From a checkpoint of a small transformer trained on Wikipedia: MLP 1792 GeGLU, 2340 steps.
Each number is 200 + 30 x the weight over its row's rms, rounded and kept within 0 to 999. Layers, rows and columns count from 0. The size before them is the row's rms in percent of the matrix's.

# layer 3 MLP down (transposed), 1792x448, rms 0.135, rows 1315-1325, columns 0-223
098,185,220,182,193,216,147,172,157,220,221,204,200,225,162,205,160,176,215,206,136,189,187,208,176,165,200,171,194,197,149,167,178,170,211,125,200,212,196,211,230,248,203,190,144,276,180,202,135,171,186,185,211,211,255,162,178,190,215,206,196,201,170,194,177,213,153,180,172,220,192,194,208,253,209,228,160,200,192,249,227,215,140,249,195,196,143,206,164,156,210,186,225,240,182,143,177,172,216,182,220,224,183,216,217,257,204,193,232,231,216,175,191,236,149,218,195,200,212,219,89,209,272,176,129,210,205,137,119,223,226,209,185,210,191,187,171,238,168,193,195,183,228,164,192,143,168,192,224,214,221,212,183,228,203,141,206,181,261,222,229,231,237,199,194,234,143,196,190,184,149,164,138,250,164,182,232,214,214,228,238,188,183,214,177,197,182,278,234,205,158,226,167,210,173,224,208,204,180,208,202,182,197,186,201,186,212,231,203,165,183,227,208,211,190,243,211,190,151,188,235,197,175,215,248
097,188,224,160,173,265,243,212,184,235,230,219,178,173,204,212,185,195,211,212,185,209,160,213,240,141,203,136,213,194,204,166,179,229,189,195,234,229,191,194,183,173,182,182,220,199,188,208,203,201,153,238,214,186,182,174,215,232,226,151,179,197,211,212,163,194,188,245,194,228,311,193,119,220,205,158,111,205,166,215,244,192,164,204,186,155,197,124,189,204,213,155,184,210,176,254,235,165,220,237,197,174,190,208,261,189,188,279,209,189,272,141,204,183,218,201,189,174,233,213,146,162,160,175,168,265,216,209,167,202,172,170,222,261,207,207,235,179,218,161,195,211,239,191,196,174,163,143,190,211,238,210,197,162,137,189,186,239,216,164,134,157,166,214,202,162,243,217,200,209,157,182,224,187,169,173,254,199,188,157,213,201,228,170,180,210,196,218,182,161,189,245,194,175,199,245,200,220,210,207,195,163,178,220,182,188,222,240,209,210,232,170,181,211,224,174,243,210,188,198,218,218,242,229,177
101,164,253,209,176,223,180,220,193,219,151,192,206,250,186,193,186,196,187,167,206,167,284,205,283,218,164,156,172,204,172,221,191,189,202,222,172,177,198,240,207,189,220,221,207,210,170,225,165,200,157,174,198,173,159,221,217,206,203,151,137,245,244,196,198,189,206,209,199,197,136,175,196,202,175,238,128,238,249,151,155,164,176,195,209,206,184,211,148,151,179,180,208,159,187,267,218,213,192,218,191,148,190,230,175,203,226,227,208,214,166,222,195,249,198,214,182,262,220,228,242,196,173,217,185,176,194,169,180,205,149,235,171,219,193,195,205,209,246,230,159,177,171,244,277,189,308,205,195,241,192,196,205,240,172,255,178,139,225,146,194,164,198,202,161,187,149,184,185,200,229,206,228,226,174,189,208,205,230,186,206,164,152,215,211,196,178,127,141,188,215,183,211,227,228,227,227,147,240,245,214,189,216,249,192,188,246,128,196,202,196,234,218,191,211,186,143,209,203,164,204,235,150,226,232
105,172,208,180,218,248,225,206,165,236,193,259,206,213,252,159,208,170,222,169,195,218,230,183,131,221,156,175,249,181,146,171,200,237,192,279,180,192,152,167,187,169,203,195,194,259,157,228,156,182,195,238,244,251,158,208,205,183,280,180,183,188,185,182,218,176,180,161,172,198,185,239,279,160,211,239,217,217,164,232,251,265,200,228,253,235,195,166,160,218,243,171,252,165,248,209,186,235,189,189,176,168,260,211,165,149,168,224,212,162,140,203,188,194,184,192,194,190,158,182,255,179,203,247,195,234,201,195,206,228,235,214,143,169,201,241,166,207,138,223,184,199,194,199,204,194,213,198,210,180,165,238,248,215,199,214,185,164,185,194,164,175,182,216,173,198,169,192,211,169,206,188,190,208,184,202,197,246,193,230,220,118,212,180,255,211,167,211,190,210,248,231,201,244,182,162,178,254,215,164,187,239,287,233,212,164,189,232,209,140,161,240,165,184,183,202,207,221,177,241,199,200,215,214,189
097,205,135,191,206,161,203,197,174,179,178,197,209,221,116,224,101,243,198,191,233,192,152,208,218,163,197,153,167,184,208,132,173,175,210,213,175,206,164,220,226,212,202,216,246,183,241,163,272,171,193,178,224,203,195,153,299,194,179,198,222,131,201,196,173,206,192,232,173,171,201,174,235,210,163,194,192,181,210,174,239,158,216,243,237,218,219,194,186,194,164,199,207,223,197,213,188,141,225,177,187,230,149,174,222,239,186,209,198,196,195,190,145,195,249,198,236,242,184,209,163,178,203,187,214,204,225,251,207,202,171,183,215,241,168,146,233,139,181,187,152,222,211,152,232,205,207,187,239,186,254,187,216,225,195,131,197,163,184,156,168,199,197,229,163,180,200,153,180,238,182,205,190,237,185,214,162,192,162,175,219,216,156,175,215,164,160,234,248,209,220,129,190,205,199,156,166,198,189,170,237,214,202,175,179,141,167,195,185,201,192,223,210,192,173,202,196,163,173,204,224,236,237,166,165
100,198,261,193,192,178,229,209,170,238,166,207,165,176,195,220,186,201,223,196,272,258,197,234,249,223,175,168,197,260,249,176,174,195,187,187,226,196,244,206,178,241,238,234,172,207,186,207,202,202,185,156,233,141,156,224,211,193,151,222,142,121,206,207,224,220,199,256,173,212,234,199,192,206,172,193,248,156,241,196,145,194,199,194,182,163,240,162,175,254,242,206,148,216,210,231,178,220,175,211,206,221,224,216,222,155,215,178,222,172,200,193,167,239,175,133,237,136,121,197,210,173,186,187,149,227,209,200,164,179,186,155,212,181,202,181,216,224,188,168,232,251,173,202,189,230,216,191,141,173,170,225,208,185,270,164,178,223,214,226,221,182,180,180,213,212,154,183,199,152,164,257,204,218,186,248,190,174,251,239,217,253,179,216,198,157,176,214,222,204,179,216,186,169,146,156,224,229,150,181,227,178,223,259,201,187,136,254,244,247,236,206,160,164,175,214,117,163,208,162,214,190,211,223,190
101,176,187,192,253,216,222,169,181,190,145,165,215,227,212,191,192,242,173,227,198,193,209,178,156,236,217,191,186,204,226,229,194,190,229,196,228,180,179,249,201,186,177,179,237,201,253,169,243,173,218,170,170,256,191,228,156,210,210,202,200,200,250,193,212,176,200,183,167,215,216,201,218,174,156,182,157,226,198,231,218,242,159,182,179,159,165,188,230,168,171,181,188,198,250,243,180,230,254,243,183,157,209,208,196,240,199,170,180,292,227,184,252,230,245,213,172,225,178,217,201,234,218,218,204,191,139,209,218,167,218,228,175,207,213,243,195,235,229,103,191,193,200,187,202,201,252,234,211,158,219,168,216,200,273,204,172,207,231,182,180,208,189,226,124,178,222,170,224,135,197,244,166,179,185,208,222,238,178,258,195,248,233,142,206,188,207,197,204,192,164,189,173,167,190,220,165,205,197,180,190,211,252,215,246,150,237,238,161,225,186,222,242,201,171,198,185,193,239,160,223,271,206,132,279
110,174,227,181,236,192,175,251,198,194,202,184,216,225,214,214,207,185,194,203,210,242,214,201,225,199,235,223,145,218,229,130,177,179,210,183,202,254,174,151,199,241,185,217,219,243,196,146,205,174,215,198,234,161,217,232,211,202,212,186,222,192,217,194,187,215,197,172,164,176,185,195,227,221,227,196,141,206,184,203,180,274,206,221,156,169,199,252,189,129,204,215,224,165,190,132,154,185,223,239,181,208,224,189,194,212,221,204,155,220,230,192,207,175,155,241,258,224,231,239,200,213,279,205,189,187,171,184,152,225,168,195,217,260,220,190,174,219,188,216,185,262,209,142,197,236,205,213,199,215,234,198,239,232,213,277,228,217,225,187,150,213,217,168,156,210,209,186,200,216,224,239,202,198,175,162,216,139,179,297,151,182,221,222,225,164,214,189,219,207,205,147,165,202,229,266,166,226,243,142,217,179,156,164,245,238,195,188,173,210,184,147,217,238,218,258,183,206,190,158,200,175,173,166,150
108,226,225,237,172,153,232,194,199,197,219,175,216,217,243,183,200,209,172,190,198,177,272,252,151,191,195,207,188,201,202,166,199,259,258,192,198,205,215,181,196,208,293,178,194,212,174,201,221,142,234,207,175,205,181,179,191,236,181,217,243,212,217,171,252,211,195,230,233,180,224,227,180,239,178,197,193,247,167,250,217,223,226,224,164,173,190,150,164,190,220,143,219,196,239,133,131,214,150,215,184,201,235,206,226,205,220,215,161,172,244,181,168,166,306,150,194,243,163,195,165,164,230,180,187,171,191,144,248,179,288,211,177,188,127,178,163,246,170,222,238,123,209,172,206,188,147,175,194,211,211,197,207,148,190,192,208,235,242,260,200,224,202,204,200,196,239,164,169,222,151,210,184,191,233,192,143,153,168,198,246,184,248,192,268,214,231,237,191,180,170,155,178,212,196,229,196,255,199,164,158,214,174,269,211,213,208,127,180,235,196,245,213,216,163,212,202,197,201,236,209,243,220,209,220
094,228,217,210,169,185,184,148,206,200,200,145,223,218,177,232,239,220,232,217,240,222,146,239,196,223,201,200,170,187,268,165,166,164,218,189,239,163,193,210,190,211,179,188,201,186,207,215,191,205,215,213,172,75,176,159,244,232,205,204,208,154,169,200,190,206,233,212,200,198,206,163,212,185,183,233,199,197,198,140,191,212,201,224,206,189,191,245,171,205,208,252,211,249,239,154,194,213,256,194,174,216,183,218,227,223,181,194,207,204,130,179,209,188,238,146,191,200,196,239,180,140,146,177,223,190,223,183,217,112,204,214,162,184,198,213,210,137,195,220,174,226,205,204,186,213,205,228,221,201,199,179,205,169,235,234,215,255,196,217,236,209,216,162,176,255,144,186,183,170,127,189,158,171,236,172,186,217,174,190,236,194,215,153,228,185,201,204,211,202,191,192,180,226,163,232,183,229,183,212,142,180,209,192,179,247,181,228,221,172,182,157,195,226,200,230,168,234,174,193,180,173,199,181,207
104,218,198,216,237,210,160,239,183,201,183,228,184,190,151,252,215,182,200,235,224,202,175,218,194,279,150,195,189,235,204,213,189,186,168,207,224,246,198,228,252,180,209,209,174,221,161,190,184,235,207,226,209,160,242,208,191,204,211,265,201,187,163,202,195,196,145,162,136,175,144,201,208,145,180,218,188,242,216,191,150,252,226,220,216,219,212,258,204,168,182,218,184,163,221,155,198,205,232,182,163,160,200,180,142,188,185,197,208,201,162,205,173,205,187,236,220,172,161,168,188,234,143,181,231,145,210,191,204,187,191,233,137,180,250,164,189,203,179,119,244,183,200,158,275,200,202,182,227,144,254,164,171,225,180,228,168,175,165,188,225,217,197,211,233,249,199,192,181,175,172,206,199,254,197,203,198,181,117,183,221,207,182,222,240,185,255,246,237,196,188,269,222,172,176,204,228,226,193,118,178,177,173,237,225,188,181,185,199,226,207,158,159,227,205,237,202,255,193,246,208,201,213,246,204
# layer 3 MLP gate, 1792x448, rms 0.145, rows 1316-1325, columns 0-223
103,217,166,155,236,200,113,178,241,184,162,180,204,260,192,174,161,202,220,184,168,231,259,173,210,251,186,231,201,217,236,212,250,209,198,164,182,212,167,234,215,241,162,237,232,208,182,214,182,258,246,161,238,238,211,189,236,201,196,220,224,207,189,134,199,234,255,150,162,238,213,213,135,183,252,172,194,255,225,154,182,230,234,127,203,184,206,239,196,169,206,183,165,129,180,191,216,211,215,210,217,208,210,197,195,209,184,175,163,175,194,220,176,177,247,226,213,214,183,149,207,201,206,229,222,214,260,185,201,189,170,188,228,194,183,157,217,227,183,154,224,214,211,180,259,189,235,203,191,193,206,182,177,156,219,186,206,170,186,146,246,200,188,169,163,159,190,202,200,227,180,147,186,211,223,204,198,186,160,204,129,197,176,196,199,173,204,152,216,254,199,171,240,204,158,239,232,175,185,183,169,175,214,142,175,202,186,206,156,240,244,202,173,139,183,150,225,194,201,195,145,172,164,196,179
099,218,237,207,219,198,191,213,174,243,220,226,216,256,207,204,205,190,192,157,213,214,162,207,224,198,177,209,187,190,175,200,190,212,205,182,229,201,184,179,216,185,168,211,222,185,167,215,175,169,188,225,193,124,166,159,189,229,193,186,216,187,176,173,249,184,163,248,193,187,234,237,198,223,227,181,193,231,142,223,225,213,161,193,188,228,181,224,191,220,216,152,225,163,166,206,221,179,209,229,197,228,232,194,180,185,234,194,165,240,256,190,225,161,205,177,180,199,210,232,184,140,259,182,250,214,217,203,199,188,213,196,231,173,255,212,216,235,199,237,212,202,186,196,189,185,271,179,258,183,206,175,202,202,191,224,233,193,232,197,202,171,166,103,230,234,228,178,157,201,153,218,181,219,175,173,183,181,193,199,275,202,234,215,278,194,152,242,171,158,177,193,225,220,267,222,187,180,190,149,181,177,174,211,211,287,206,224,195,224,194,236,276,170,212,182,182,247,222,264,249,229,244,193,175
096,206,214,207,221,184,233,252,191,198,200,195,161,213,210,242,166,168,187,202,173,189,203,183,178,209,182,200,148,214,244,171,192,207,210,248,236,222,186,237,188,201,227,226,157,141,208,198,208,235,174,245,231,122,182,267,191,194,191,199,208,236,175,176,198,223,208,210,183,202,202,259,194,219,229,257,227,226,169,239,243,219,204,168,194,167,179,231,197,256,183,264,205,235,194,166,215,213,155,204,191,198,249,181,177,190,132,191,254,228,166,207,245,206,210,192,147,166,164,233,198,209,210,173,204,233,199,188,138,169,244,213,123,233,221,202,205,202,227,225,195,189,173,218,195,208,169,174,226,193,176,184,173,214,152,189,174,184,128,225,203,186,192,159,198,174,262,200,206,212,224,199,214,182,192,179,239,257,192,159,185,178,217,148,236,200,174,246,219,213,191,161,216,230,196,148,213,226,239,186,151,177,243,186,198,184,176,172,221,195,234,171,165,196,186,205,223,239,231,146,222,236,204,200,231
096,192,224,203,205,221,209,166,234,190,212,102,205,150,272,212,168,209,216,213,198,196,183,180,199,158,190,273,161,181,166,204,227,226,217,202,206,212,220,151,197,194,155,169,186,256,198,210,170,205,198,221,224,228,140,173,177,194,224,156,226,223,211,228,210,201,194,189,167,205,117,245,200,203,198,220,169,204,231,135,182,165,211,232,199,224,161,175,182,190,135,193,223,165,162,157,139,248,182,221,167,162,228,161,170,174,219,198,204,176,220,201,225,191,148,191,124,139,195,192,196,208,222,186,194,206,180,180,142,214,171,206,191,201,181,250,194,165,212,190,239,221,226,236,180,164,212,200,201,213,213,167,198,232,180,246,211,180,199,228,230,207,229,155,238,214,168,198,161,192,178,238,229,169,245,158,228,220,261,198,219,172,201,234,157,232,179,194,209,250,178,214,214,164,113,185,230,176,208,199,200,241,157,236,144,164,166,170,221,172,167,166,176,217,176,226,176,157,232,203,163,176,160,199,202
102,211,175,205,179,253,222,186,187,248,199,271,211,136,166,195,211,225,234,195,172,228,167,213,258,228,193,132,167,231,230,224,205,145,153,140,227,194,200,233,165,203,209,196,262,137,203,217,190,216,199,190,221,140,215,200,195,207,150,224,217,229,174,157,208,189,195,189,246,252,224,208,207,220,182,222,208,214,230,167,157,219,227,215,223,172,154,211,207,200,156,219,233,181,231,187,220,164,246,216,142,198,210,243,204,215,211,168,214,251,200,177,233,198,170,154,206,210,228,174,196,222,224,195,197,188,239,142,167,231,199,201,179,201,244,171,202,202,178,178,241,246,180,193,198,145,161,225,172,223,222,270,232,188,161,234,200,186,134,205,218,140,189,192,164,163,222,200,145,210,194,253,198,242,216,181,209,170,157,199,159,164,207,200,215,183,209,202,203,135,230,222,261,145,184,196,241,192,247,216,237,201,241,189,220,216,210,222,199,171,200,199,242,153,204,153,212,214,208,217,196,238,268,196,147
098,214,150,210,191,170,230,153,199,256,195,190,244,204,155,233,195,215,175,191,190,199,192,212,219,265,160,182,187,272,230,210,196,203,198,210,263,198,199,183,218,250,183,173,230,253,196,237,225,209,242,204,260,206,188,237,154,147,193,159,205,172,190,167,201,172,159,230,182,190,172,169,218,219,136,243,202,216,174,235,210,196,185,200,184,166,157,237,234,226,171,234,225,199,217,207,224,203,215,159,166,176,213,218,189,191,230,195,170,246,202,202,193,236,217,230,234,252,212,153,223,140,155,234,137,136,229,196,174,202,230,210,203,220,197,198,201,212,175,191,220,177,215,213,206,196,244,206,187,188,208,219,218,218,186,184,120,167,230,268,183,210,213,212,166,211,222,185,268,181,232,189,167,158,169,196,206,188,156,202,211,163,174,205,229,220,292,223,219,218,201,151,171,191,200,194,186,193,202,209,190,202,179,219,198,194,188,226,160,148,185,226,146,187,182,294,199,188,241,155,270,149,188,219,266
111,202,196,216,178,210,173,200,203,209,178,210,150,196,197,189,215,223,168,171,204,237,185,165,151,185,186,180,198,213,212,238,269,227,174,215,169,139,196,203,242,227,192,141,155,214,250,229,199,246,183,236,162,203,186,194,182,226,254,175,245,127,195,273,199,227,201,145,216,191,145,215,188,200,138,181,229,206,205,222,189,167,210,223,250,189,162,192,237,232,199,198,203,165,194,210,221,186,200,237,185,290,202,211,149,172,210,185,246,205,190,212,210,164,168,223,154,197,145,229,147,193,187,220,201,156,195,201,232,174,250,197,257,146,194,218,179,186,228,218,198,228,193,259,219,204,230,168,252,155,203,178,143,217,223,170,246,278,197,274,180,150,185,154,211,177,242,200,237,158,204,237,218,221,204,249,208,202,202,198,205,181,170,196,198,207,143,238,227,250,234,231,208,188,207,196,231,182,195,223,178,230,209,195,219,185,211,260,232,194,211,219,180,231,203,171,212,218,237,173,198,220,239,222,178
125,176,194,178,217,240,168,186,214,152,160,189,128,229,226,199,195,181,226,249,172,207,172,204,237,230,240,171,207,203,183,217,191,212,176,242,205,223,236,218,194,205,255,191,185,214,174,194,227,274,174,211,168,207,165,204,168,193,211,108,187,266,185,201,116,167,135,175,213,213,200,199,215,187,244,220,222,146,241,180,198,201,167,138,230,201,180,164,218,234,217,163,193,250,171,201,190,205,307,223,165,211,201,165,198,184,231,184,167,222,240,201,215,207,149,221,227,193,220,127,230,206,231,165,249,191,195,177,156,182,136,243,234,248,257,194,197,128,230,192,152,278,192,244,168,178,246,244,182,220,224,203,167,253,189,217,228,207,168,185,215,208,204,203,175,197,218,247,191,184,257,183,197,239,198,170,188,199,159,183,187,217,154,171,157,213,209,158,212,185,202,237,183,205,177,188,222,159,174,228,184,190,253,165,226,176,221,191,199,175,185,175,205,200,247,206,108,243,203,208,160,164,204,230,192
095,221,248,202,144,255,171,177,210,214,175,215,284,227,197,222,197,220,199,233,200,166,221,199,274,155,226,189,213,179,194,168,171,161,186,214,209,166,145,193,155,209,170,187,158,195,187,200,125,174,186,191,280,264,186,181,171,201,214,191,229,224,202,184,207,229,250,199,174,230,238,193,217,225,215,187,225,214,160,216,217,209,194,218,163,190,168,232,175,163,191,251,176,153,218,229,129,187,259,230,229,247,166,171,195,207,199,199,147,228,181,181,213,213,219,164,174,194,190,194,127,96,214,252,216,207,204,213,230,212,187,218,188,199,240,210,217,203,192,205,152,268,208,206,192,208,213,205,212,148,242,221,215,180,203,205,207,181,164,155,147,221,187,201,212,191,158,251,175,149,207,183,161,174,231,211,160,172,232,226,281,213,160,238,217,200,207,152,232,196,186,245,170,213,156,173,220,179,211,207,191,211,212,210,207,165,185,181,191,184,203,192,252,201,246,233,240,243,225,180,204,199,232,153,249
100,187,195,225,244,191,179,230,181,183,214,202,195,191,205,239,191,145,169,213,181,188,189,189,212,190,226,167,244,207,231,163,195,179,231,195,229,174,169,196,185,186,245,178,186,234,136,189,214,160,188,222,192,231,190,225,148,222,168,176,197,201,232,232,201,208,230,184,140,213,119,187,212,216,199,145,190,196,198,217,240,193,193,209,186,221,160,215,158,212,174,211,224,179,175,224,267,237,235,222,251,156,233,179,235,188,209,213,248,122,196,187,239,149,212,172,205,156,246,288,167,175,166,198,211,162,249,153,221,207,181,176,221,220,211,194,248,239,239,185,189,162,187,267,154,150,122,160,149,152,217,252,203,171,183,202,187,221,168,158,175,195,191,207,219,166,233,202,218,230,225,184,180,186,198,174,179,214,142,192,133,242,188,202,206,226,216,189,206,169,167,99,197,175,162,205,203,187,214,229,282,190,158,173,182,207,181,178,232,281,206,254,181,189,170,228,185,222,164,198,173,181,241,192,230
# layer 3 MLP up, 1792x448, rms 0.149, rows 1316-1325, columns 0-223
095,169,192,237,227,148,149,183,226,168,154,214,198,222,194,194,249,206,203,224,188,179,279,207,202,202,171,261,216,181,237,251,221,220,226,203,159,186,223,175,259,189,200,198,172,180,197,190,225,211,248,124,203,166,220,211,225,222,210,226,188,176,174,211,199,188,212,168,179,196,197,205,249,206,197,224,219,187,260,222,173,234,227,195,260,275,225,265,224,225,204,210,191,190,182,212,215,209,191,210,215,189,208,219,184,224,212,184,169,198,182,258,213,276,165,226,200,196,177,200,197,195,208,258,258,176,166,220,209,189,188,221,237,149,200,212,186,235,181,259,160,197,184,170,194,230,183,221,241,174,148,203,210,189,214,224,227,214,215,184,255,192,206,185,175,188,174,201,179,238,262,214,193,152,174,242,170,184,154,249,203,154,174,245,143,152,198,155,240,218,180,183,170,207,221,185,191,202,192,161,206,222,213,194,232,236,193,174,238,273,182,243,174,193,215,180,180,138,238,201,183,200,227,225,222
103,170,151,154,187,188,160,171,201,198,216,175,179,185,233,184,184,240,171,216,226,186,143,209,175,197,228,164,234,191,181,191,196,189,146,190,224,217,209,155,169,208,189,217,175,194,255,207,215,186,199,210,204,271,204,207,212,235,232,234,208,241,239,217,194,189,212,263,191,187,247,230,215,204,143,175,235,175,155,230,230,219,254,232,172,202,180,170,210,246,217,195,138,230,187,181,187,242,216,193,168,206,157,196,214,230,180,230,177,172,220,246,216,155,186,203,269,162,259,249,191,195,214,177,132,208,184,234,206,212,248,175,205,175,230,198,205,235,145,227,218,203,223,140,198,194,128,229,198,172,242,219,197,168,235,198,197,233,117,195,251,206,220,231,250,208,195,191,256,186,217,223,214,168,201,231,164,172,192,176,296,200,216,257,174,187,217,179,236,163,188,223,222,143,185,225,219,225,147,274,166,240,168,211,207,173,195,290,218,189,173,217,168,175,204,225,237,142,215,255,220,161,222,151,179
106,203,224,211,204,143,199,244,172,195,228,158,198,229,144,228,207,260,209,215,227,264,211,269,225,218,217,192,221,194,193,230,179,143,204,157,222,181,205,144,204,207,215,224,172,197,237,168,171,208,219,206,161,212,200,244,212,167,226,199,234,168,214,174,190,205,197,230,203,243,184,208,166,206,195,173,231,158,226,191,203,149,196,256,236,174,202,192,182,205,182,200,164,206,175,208,207,198,203,200,182,187,216,159,219,212,171,229,156,228,216,201,110,138,185,204,194,230,191,211,219,232,226,215,219,224,206,220,198,193,188,156,183,147,181,165,236,262,229,224,195,215,194,167,224,186,194,221,235,184,132,178,180,195,139,198,210,268,191,190,216,235,209,173,225,278,196,265,219,207,205,286,215,166,187,194,156,159,259,171,201,203,207,161,154,226,166,240,137,190,238,208,232,192,213,260,163,206,222,196,226,163,176,207,180,237,253,175,195,207,207,216,207,203,193,217,182,185,216,217,225,187,197,208,175
096,100,222,235,184,224,181,196,220,199,235,232,216,254,325,181,215,203,149,215,188,214,174,242,177,188,182,240,237,230,185,254,212,200,238,203,210,158,167,241,152,204,237,188,113,219,174,212,192,165,170,218,178,223,197,180,193,194,208,144,200,235,228,233,205,168,145,141,218,193,242,229,187,136,230,238,196,208,153,238,184,180,221,183,182,235,176,194,228,198,225,165,180,162,224,176,174,185,189,174,185,197,225,170,178,179,221,211,251,152,146,161,238,203,167,182,202,196,233,190,218,249,219,187,225,196,171,217,189,243,197,173,212,155,185,244,209,244,218,223,213,157,197,242,196,189,207,213,135,225,170,199,190,165,218,208,213,240,224,247,203,188,224,187,181,232,240,240,204,150,199,284,172,160,195,188,210,212,176,202,230,189,192,245,162,222,215,205,183,241,211,196,192,203,161,251,256,228,202,243,179,236,219,191,193,207,210,196,190,161,249,178,214,177,223,177,226,179,189,186,187,228,183,215,242
105,192,175,233,185,207,172,231,158,191,197,173,235,195,174,182,192,150,195,212,195,174,231,211,135,130,232,178,173,122,168,213,232,204,180,229,178,190,161,210,175,163,181,198,253,184,156,225,209,226,189,225,184,195,241,198,180,201,178,174,259,233,199,226,221,202,208,218,181,191,200,224,204,256,182,265,164,180,229,190,234,202,183,236,168,181,197,217,213,170,210,203,241,183,186,195,217,219,167,215,189,233,173,179,189,223,192,199,156,195,192,252,201,180,212,242,229,226,247,170,158,192,166,181,227,229,226,181,194,213,205,184,236,243,255,159,173,168,203,254,225,113,212,197,167,135,233,219,248,218,236,121,231,210,129,235,234,160,212,180,196,197,221,234,219,141,210,211,236,215,244,140,203,201,198,174,179,249,175,183,269,197,200,182,171,208,234,184,213,236,222,170,197,186,205,248,174,147,227,250,192,151,157,170,141,245,225,192,108,182,209,224,198,245,197,172,230,195,181,262,167,208,184,216,202
090,189,180,173,161,195,227,253,223,185,170,212,144,123,167,204,246,189,219,226,206,219,201,210,241,158,192,227,222,172,172,202,223,191,167,195,215,211,221,161,188,205,180,235,228,181,225,231,241,234,137,233,243,135,225,172,221,219,208,176,247,215,228,189,181,207,180,210,182,169,208,206,203,170,243,237,202,207,232,149,189,138,208,217,147,253,263,202,122,210,207,210,175,208,187,195,212,207,176,191,187,214,164,172,167,126,214,208,212,162,154,220,183,122,222,165,178,191,201,195,201,205,230,139,227,213,222,175,191,163,151,139,149,184,168,227,179,137,186,227,196,216,174,205,200,194,166,209,214,195,184,182,190,189,204,227,195,232,165,175,173,161,232,234,199,187,165,200,150,229,214,171,251,159,205,241,188,158,180,237,239,181,199,220,152,193,176,216,189,251,249,233,196,223,261,166,210,172,219,179,206,186,202,150,198,213,174,194,234,266,187,190,235,168,162,187,203,220,206,231,223,169,179,245,198
107,261,195,204,205,185,199,184,204,201,203,205,244,201,250,212,221,213,153,182,224,113,225,188,213,201,189,207,218,170,186,179,198,145,230,199,194,247,170,221,247,208,179,223,206,216,128,196,208,167,175,181,190,204,198,151,175,217,161,174,179,264,186,195,194,185,186,238,270,220,268,198,202,190,272,185,200,234,157,202,224,260,193,230,171,224,202,164,198,200,230,172,220,249,198,173,200,210,203,164,229,114,153,259,274,191,193,208,155,198,197,204,177,202,219,181,190,168,202,206,245,224,131,144,186,248,186,230,191,180,160,225,179,231,220,211,228,168,186,159,255,151,224,190,184,191,182,191,171,218,213,216,166,168,175,192,172,226,181,172,200,202,188,263,220,246,172,184,170,193,230,156,227,182,216,206,170,196,165,192,198,179,176,202,238,193,291,231,192,212,220,217,185,193,250,112,158,170,203,186,261,175,196,232,225,245,189,204,207,190,213,233,261,222,161,185,218,163,194,186,148,188,207,195,196
097,159,168,184,184,204,230,179,228,192,207,234,167,189,182,240,206,202,192,208,226,152,226,201,196,203,178,200,187,247,198,184,182,188,168,147,193,230,166,223,206,184,189,234,213,200,207,190,191,200,148,195,214,145,186,232,227,190,237,246,187,181,169,189,222,207,261,176,144,235,231,198,176,186,161,193,205,207,209,241,193,223,235,235,166,182,225,210,233,182,209,240,227,188,187,201,238,199,174,158,239,205,179,211,202,192,155,194,243,195,177,195,244,191,183,222,208,222,180,231,216,170,180,170,163,222,219,213,193,168,198,163,201,193,235,220,186,203,189,147,224,194,182,185,221,260,232,186,135,167,200,206,195,132,244,189,260,177,210,202,176,179,212,228,217,180,125,165,201,177,159,236,215,100,241,246,229,182,185,192,206,185,235,198,183,224,224,177,255,231,167,257,222,187,231,153,208,250,200,214,236,140,183,278,187,201,198,275,227,239,175,194,175,170,197,138,289,156,188,174,170,232,211,141,141
099,201,233,161,207,219,228,266,253,224,232,204,169,133,213,212,212,201,190,218,165,197,173,175,256,170,266,170,213,206,185,173,227,208,194,217,221,223,205,169,202,180,217,223,213,247,245,146,190,234,216,197,258,220,246,229,152,186,217,210,133,224,271,169,210,208,229,107,204,163,162,223,170,197,259,165,187,182,200,213,207,151,199,199,261,260,192,170,217,220,210,139,148,211,165,195,172,222,161,193,156,138,196,221,190,159,202,187,211,172,224,204,198,182,218,219,207,218,176,189,150,257,220,236,199,221,173,179,206,200,198,181,221,192,165,269,228,225,250,136,229,185,224,215,220,235,202,201,198,194,194,207,196,241,185,193,236,174,232,241,191,231,187,208,211,190,225,167,238,246,255,208,187,253,191,225,221,207,185,174,241,192,173,258,170,251,225,195,166,192,195,227,203,144,187,131,200,178,215,213,254,216,186,213,136,210,198,186,168,252,219,236,230,161,210,193,252,97,190,170,220,178,189,239,220
101,194,180,245,136,203,192,197,146,211,276,218,184,242,216,199,190,163,168,170,211,223,189,189,183,259,207,172,202,165,248,183,135,217,182,215,193,177,220,227,171,184,220,204,151,181,177,245,168,183,213,158,160,206,200,194,166,250,146,188,220,212,226,251,213,208,217,210,205,154,182,212,258,246,192,181,205,169,223,197,253,172,235,171,172,192,199,150,159,221,244,222,207,197,151,227,180,217,207,177,236,185,236,149,229,272,222,200,210,186,219,230,207,209,242,197,127,179,270,194,221,288,224,131,212,220,220,134,150,208,190,174,179,188,180,182,188,183,201,236,244,172,147,254,166,185,171,210,172,180,150,219,189,192,213,197,201,216,214,201,175,152,196,204,167,180,201,224,207,178,236,208,189,180,184,182,166,248,210,142,187,240,179,235,210,230,163,203,227,180,197,171,209,218,207,188,226,163,258,231,212,151,241,153,235,207,195,168,195,243,215,144,207,214,164,185,245,157,211,213,201,206,212,148,236